config = dict(
    num_hidden_layers=10,
    hidden_size=128,
    num_attention_heads=2,
    num_key_value_heads=2,
    head_dim=64,
    intermediate_size=640,
    vocab_size=4096,
    hidden_act='tanh_gelu',
    norm='layernorm',
    norm_place='pre',
    norm_eps=1e-05,
    positions='learned+rope',
    rope_theta=500000.0,
    rope_fraction=1.0,
    qk_norm=False,
    attn_scale=0.125,
    bias='all',
    tie_word_embeddings=True,
    parallel_block=False,
    init='normal',
    init_std_qkv=0.0542,
    init_std_o=0.0121,
    init_std_up=0.0542,
    init_std_down=0.00542,
    optimizer='muon_variant',
    learning_rate=0.00723,
    beta1=0.9,
    weight_decay=0.013,
    lr_head=0.0089,
    max_grad_norm=1.0,
    warmup_steps=200,
    schedule='wsd',
    decay_fraction=0.777,
    decay_shape='sqrt',
    final_lr_fraction=0.0,
    batch_tokens=16384,
    max_seq_len=2048,
    doc_mask=True,
    train_tokens=147800000,
    max_steps=9021,
    dataset='wikipedia_en',
)
Each number is 500 + 25 x the weight over its row's rms, rounded and kept within 0 to 999. Layers, rows and columns count from 0. Numbers have three digits each. The size before them is the row's rms in percent of the matrix's.

# layer 4 MLP down (transposed), 640x128, rms 0.0579, rows 558-583, columns 0-127
103:541507516536532484511463500506545470516491480484478512494499518480480498478494501494511503523512506484511489448493513464469459427539493517472442494480507485522504470510556460481455484546471485506493520495482479515501509479506493569498493528519517445503498520539508500505505480491533475561494519509471507485487529516501482498506515507510488463553504463505502508505532528477512436490498
095:497477506512487513510511540475504511478479502496521516518549520490486485497506514523494477536530532469522513471487472477538480489535487540534449474492522515483484525517512499541502485506469513526531536503487490509490529554487499468513476450524449480512520480526469504496535486504498478492485466519518546512512531525526514519494517475495456464501489450494505456551484485495533425532531
109:495499483500496465451506504490513534484494528511523474468515499478484518526502531469502558523460474511483450503526516484458555464493502494457486485471533520516466514484486486464479517536524518512478462471511499516545524464513519540532543508435510530465537485497524482565486521515520468478476515516517479485454463493498490530487513513504500493518518516491509488519490518546509505484498
097:504535463512522489517492508446501540505531445480500493517532505495450495527526488479492509490488522520557509486513508519456446495502475499478517494424540461449498469522478513515512496471493452499507480498446525475523509484515490474502519477500496443506504494506493479515512485504519533525499525543478492539498496486480513484461484531509539522489509479494484534459527513497459536516497
106:485529525541544503447470490497504467483508497497472544509537516470499529479495522492506521527515481540473479491512508476525468469501498521479434509514485517493526500544487462498483492505482511528488517462524460495520500487489479531536438506521474429502502515524504469484439505516479494491478545512490561468491502482476465501506489495499516483500439457485519488513497493503521509497526
099:478524460542502528506523516519543508469544457515487470494535487504511495492441488454492503535510510529468481522492530492529450530499505536483479493479507488474510536511560525481492520507501527488502495500542529506514521540521510507486454453484527539512508524480511464505511461510513458465494483507507498530499492495487482518497455527560504528492511474500517511497497529499522493511575
089:492460527532477492470493490571479498503487486495501558524523539495518447439479519519491520477533522502543493519480451446503520451540497514463434472544472533486519490517505509497499517481451499515480518461482502521515520515487527505480487521501511481508503507481523493496495489516492478516501534495476525497471460506497457524523491478528498520500522511478508509483494471477532456503534
092:488492510509512466532493547499562496505510501478493491484505499487489540487534478451496451514481505489461526513551497503501497455480492517503465516542462525473505497522528515491536519484553531492503526512481467476498525519494524510501488493453526516487411503516450538472514466497505478516499511498493499462528480489514496462479477533446533515540491505496523505511543508500485467514493
090:528452544487456490479470536531516486480475523482496551512524532519508466454465507540504495540554492491507462493503487493503500494543471491492475518476545475525491486517455446566512503499491514498515498526458492494475540478474509506489545473523515550493476439505495487519484500520478495472479517485522506495473512506498498520506494480535460523500527482515496474475465488535513483508507
067:500478462464511483530508542461544501492452493502485500530503484460473498522533518478493520513534496473475481442526497539509522480527474517531451538503490484496485481487492491451494500486524533479491500510489541465480517495482511514514522523462478503500523483533494513500548486582517500544471526492468494541487480511515506450502503491475525519467535467489527508498545501510457499505511
103:535534483488495411533529480495465516509494487500481508462492498456521518439473561553523488516514497486449545517496490416516536511499489498493501512528508519469483496526486477531483477470502522481516495495493480455516504490510506503552539506522516533518492492501515488495514495491497482469464499483473522501552527503502511505467515501504486488534512490481486521516504469552485498497519
091:490470531487540487453459484538492489489527546522520480500531492480484515494507509516471475472511508487513512499522506517455469486559521495536438451481558491515502509484487495454503485526493523532511501501483545505524540494496506482525493469476474557522487483479485515492490504489509479498487484542505433478482505491469485460495530482477470483497454483458519511498529475530498536489523
106:498494543515508535476488477502560508496520472502472493479451452488521468493482528457488541477452515526470509530505505506498514543509524508477511491513468501506482501517499521525457536507524514528461519499495544513515500512494508479445508502507543451449496499493554501488497505503459470498508483475483496462549465487467497494491551473471522517490524541507466532497478516510481486483539
105:523495516522478479496471500454488486522466493513505481498489507498465522496514511525487475491521502550525470511495536503501541502481466483469474432528544490505502579500499468470499480494531503486503512488522495502539540541467458490549507502535453472498521474551530452514513485493518546517485490522478501496509495477513469498478514488524502476484477487459536513502477515517523485531553
091:545514493522505510524463515440539490482525472519514497499509494470516533494484511526530485486483497474506470510534470480500534490490475514499509519510482460478488558520554468477485552488512557485452519467448530485492532501467495538506509505485505477531490485501502497523539453497467464502453508520490499471499482516469501489478454497483516537514511520472520509476547495531467484476510
101:527517480487496513475465499517490476481506461500517511463560500495480520488518511521507495510527530488480470523507522507520512471543482529530495499516550459530478547488520511468489440505474514507473484441495493547490473487508499485484472530515494505487476502531474533559538538498502485463515490498472473521499499523539487499475461452466466493516513483486554523486480471495494447510519
098:528488489457474481503460489520517533487499533481519517486457491480511514464499550503490490513512487494511515485510490498521476489547509523468475513464490531475505493499454508518478434515515547520506508547497537497502503483477499448522464535520492451524509464486525511462517492511486517518580530475522509506470466486465497488498534480487515521502450497491548490496509489445505519531498
103:466496489502468502514534540472484495499532480535467510463455540522472565442489506492545491551521521467502458504505523494473509489535473506510476513487494477514507510491518538498512487526496550543539563477466505493495499478525511479497520491477493486513506496506488472498482511525532532471455515495523492472515465507516505515459459502458457496557507499502521506486536496501518490476504
103:428495457479502530489474522526474539538508473556465513530512478510493493501529512480504489512456479522494504497491520533489464509475495484482514485482483468492494511544504460458476497501484476494473511484490509542499507498435469506495510488507470443498520513489549507521491541450472550515532550504502478498507534505546479548478499489516486520500509488491456515476467510533502510498491
110:479516500489544460482475510459531527479535479487507503504517539569458524522495459517472469482490515486509506482472496509500476519538504505519515507527525476437479511513526524422476509542475529473518522525488459518540496509491498489473519523488466449470544496531485526501526470486535523532503531502490470517508493478478523490472485517504518501466514489495510499504521535524484506497459
104:441478503508494494541484513473563482515552485479499503502502497472509468505510500491476551465490466523447517509459494596515473508531511486496508515525503540493522543522492531529490488482527546512472509475502519522509486477487509510508486483500538462480534508479473519498465553515478477467512486484516494518454496484478506496497506495496508553528521513527516526496483471491511536481505
093:501513490468530525465447520493473518523495506518508512448482468505503453502517492478537510507486535512452511470511463492478576509525488509457510522516562510530517498507518475547483471491524561511518479513491489515474505473477512497516481524482486500524539501502512497473467505485442510475513438534468523486478531519502486506521493472534499475494500459518508509501484500452516484489480
089:451520473489505525515489518466507478492510466528526476492511509506481488509526496471474520471533504503482472469487498477441528485465495500479480510521487485486482558484493491507496497559479485532494562460500482511492480510489529557511478494522517498471466433535453475475503466512525456531497478500504516514516492542511493515478474478476537504446461452480532497491493488497497487515469
104:482481521492506518492473528489516514482458482520506529522511538467535481505520486530539530447558535503481470505487499482490493487525456540492461505491500448447510486515497499504550485474563461476488500470514556540548484483510478507536501494502505489476500496470493500503507487504509489498513475507483499468509518474522494520474540509486462500473526490485566496483488504488536495440523
092:511481514476538503486424476470514496479530508459499509488526447473494545508546541479480489528437473487521531493498478477500507477486460543508456488481500459480497512512472513461495522488498505496500486469559519525488527451487481480479481467523537489466521480483497478486525481488527496524474511498490521508501526498490518532498454495529527523525493472508527508494534537523489456480501
091:534510504506480486490504455507476529478550522463533505571462494500526507475538528528523523520490503461531485488498447478493498460498499501521490481475487502526466510518555523504524504485547538525486460521496509467511495495489475526523487542544491477472504490496467517516508502496517507564525456472534449479498533497489512485505477462492490470517534510501488514523508542523498464487514
# layer 4 MLP up, 640x128, rms 0.143, rows 559-583, columns 0-127
101:493487516530458526506506515546533535480475507485499491446482522478548487551456506513473495505527487494498477486473499487479521484528482526485465528507523508501491482497506481477449495503515493494443477505497511542496517554485433541517496503479516560509481537482502543492483473521507530460495480523480504534503526503477485513489530520509512532521531525474497499498511485482540566469501
099:496500514501494498491546505468488489511528472528510459536475500546466537535502487488420530438522520512489494485455492523524516468517508511497490522495512507475485479492517532500469506480550533450529497519506492515511479471461491527483501480517504512459500516495472417431492495496505523489468521518480552524533521514462511517503531520502495508477518488519473504505484503484507487490512
108:457528470502457462566499482469471501506500480520510515474512501535506481512504502458510499529489506498519510535511493485480487535486501514487473449523498532488470506505498510516503476478487463468491461490524443510511507518512521483452518511522511504529516506547467527512458485466491479473539479522498489485507528497445507458496491468562484536509504531524481533476540525545533522518523
092:498507503443492534505526553498526515499481561469501464491508478523469510537507505490428506496493530496490489466471468486507491496529541517528526503508489511513522487468535503511467507465507519493518485553453474456529512462490504513503508438511464448496529503485509488497503503503540532487495469543492483497526476508473527495512520507476486502542444521548500507511509488494492490497455
098:521506498518496519481512526497469509533530487491479496500506499516496508527530437510509506513510445502534476506481451473511480492486495435500565503500479471494477478461435513484526550516498490464510498519536507501475478491497479521513535506495465487490519467527499534452472505573465504500501530527520506498546486510513487524475543516505496482472511471507477521485451478505509505515454
090:522522519455492496494468473481494525473487532523490447520480489527477542556538472493522505529442517525487499491502491543524474496474460499509452530474514514471490538497502498528500511513539485515497529526512535489498485509517444531520503512448513500494530486508499554500473485476521514508510453492516472512519478486548511499481471530500492472458461520503480503481495507481514562467523
086:469475483511493502492505482484467481493494497515493519510500500532477475480457456516537504508513465537509521460497502507479528527554490478520499486445517521522524481479474481492484473548515525469530520491469531515486459527482433485488511538565474506532525504495538521516467504502478483530447493498490478503482548492486549530474529497489487464468476488496547515527484525508518514505522
113:488526479496509508496512481509547535517473478507504511501394473484502500496484524510491547492539525483462483506506498518490462466499527491535479479530453513491501451515530504516493524482462441464425471480490512468490513511493491494524459495486536479502457493492541535532516496505533519493495505502489493521518505487485525488482523511482528494540485540480506472502528510471467486507497
090:482482506505550471509486499522495490525494518494501490490467440473491461520544497480519488497511456525495471477498514508490473488495476479564503518487504517493505525493486468487515525496504490489465534554503541480498474482478516516504517498490492474504475536486560504483541519525497514467447483511517491460475475490485557520522493509546442426457498506504501474456473486480501512518483
100:525474512495444527504514549505492513502519520517501506495513444514538503491516494468494487499500521520462471478497549507499461563509465519524516527474494508522600494483502515498492505497531496478469516488510508512505527512458524485502508474536447513523512501434522530487500500502516560498486506540500501518491488512509516460472520516467500515474529478521455501516479468486528483475489
092:466524477528480474511496485515513543518466489488497508485498500493463542492495468512489501477511498494477530532546524485529514506521499446468512469490508459527490474475479517514519492456518517504490493492487491463457514530522480548528505499506477452527493521469541480536453524463451579473465472473526530519505521495499514519502461513518471492512524479545490508513481489480534492501465
107:506487469458499460491504512540479473497472489459492523519497507477518524520494495486523470469492504466521526464537514481524502507522511436516505521540468508480471479529533529525459490506484445544505428467502522493446526491440518511469520523514497461531509494500531513486490512494500496493513542552525493531527522469519468465468504485507499514487462486494484481514521499484498466489498
094:469495489489481533528509496527497483500513497491529532499509473449493470514511451490487542529520516474457505472522519458505481446528491525508457517481503519470498472483508548503505498494537522506502460473541481570517503488476562482481510494507536490484478514474525507526497498508512464486492553488516519494531481533475496527495463471523493463519497519545481510522498547491487547493461
081:478522507492469542488514459519507511486532523465480513489490469520519501472471516503544507513466454508495509497520480468526473521537516500497507508473517511482502457490486526534498476499494481500502524497492444477431492541489499500514461477481469474571527528478508483498470500495497470535541509506501538482545538523474530526540507533510500519497486489501489507483437550494513499505549
090:515463530501515499504474486469513474493518535479517467537489502503538474516498502479529470488549525459504521475509498525526465521499523518524522557505498527472511520492444468458493506482461463498489502488526528498512464518474445452550480500525491515453470516466470502528493484490520486501500524541508521498466468479470530490510485497495536484497546548491505486497531446504469499490489
104:497521481530499541510482536499498439560486484539473548514536500483487440507443507499494473516503495464494473537495486480517529494461500475527497491496516497486505527530523499490531516459468487505491529478509495501492499501542497508502520482482469497498506485510482476516450505486514471484432553516530518507496508500506535537482486525540473465536512466541514533486471455516530483489500
104:512515517489515491526504502545483502485494508521489479483524522540480493571489509524550473508505514492524532510513554480513493509498469486496521517471483510513532465456518528478470551523467511526512523545460509505472479468486459482511525484533469513517512473501505484471544477450493483502554506503486491513569502554466479515506483464475471512506511511460504454520518508516490491511511
100:516473506507531504503501488475523498479492542450520465444528515496433484494445488502492560479469518491490509493537520477560528518498525507490500536525513529483483493509502489511495491476476547472503491531518485478509488489518528471516472497502541482505495521482460495488521475528527493517456465455514531519497470507504494479495503498464513484484505518562526477558518494450519519500535
110:487513491450467502491502504485515505484469467500488485512462493458510490478465474523524530511496480503479520512521543520495493462511509505526513520504526521545495507529463475499527585508509510494535512453466564503471484525462483500484478448490477499516443469552511503534523501481459506468480497530535539532491505518517519480492506490506534481492508478487473479454499491490529464515493
098:512526446462525506483535508487480503430512502489570478527471486485551486500478445462499502524499523478471525544484531503530498510468489469481490461476464503494498492458479477489515471490502475474500545485510492461530520514529494502506486536542500505455538524464527511496529502469538522477474475544509506524511503519501516493513528479476481481462483509515496487511504508489523532534476
100:492519468517511515532581483481521524517517536493495510512492498460481466502540476470489492478454519491525479539587532515514494490502543479496489506495504494529475484551480541481520501502472494559484522490521489517504473518496497459517476523499507493473521486469511464492487541475548471506501526455473498515516496477489478498491481525457504532484520499475461483485504493510511550492474
090:478501472522455506472494476517538535487522520552498495506512513494485489511486413485488508511507506534492513495480501489515521520497518517504498486526505525544503469507497462469475515493509520511483450535487479546471517472528503471449480500506501508507491584493486508532513507535471497461486481498491442481461527492516502484484443496480511469514519528490511509567465469498501494486519
097:492519495487468547493531500464479471510544519504487526428485499485519439520431479502515519532502525501511515496505506487488510474458473519522506508501492527458488504506522473458481523515515526549530501474503487548483525481480494531469468499542542551468493490519539497501458522495474497498477538504507508493456482556490519532525465522515492494475518480504483516499489513525520475513505
084:506500501524493498515531494486461512495483481545475475505475542507482478492485472539521507517495474468488475537542493479497467473565496505468546469524519458506546481516509530542465502531485487518516478511486458506497513514452483507493534539499509477461523534472470518506495530495516490500465518533504493532515499483569473446540495519485539502509513508505529494500519486439490488501473
089:489464493494512486464489534514486488473466491506471497451497449511476472512525542496465489466479546537519472508507484497499526512463454511485517504520467488505511500528513495470461500549514511451480505527509534482501493504512528470482499498524536539549485483515483498503526490510486480504485478546488535517486490470488477461527442558502484513456456503485459496512508460477508545478489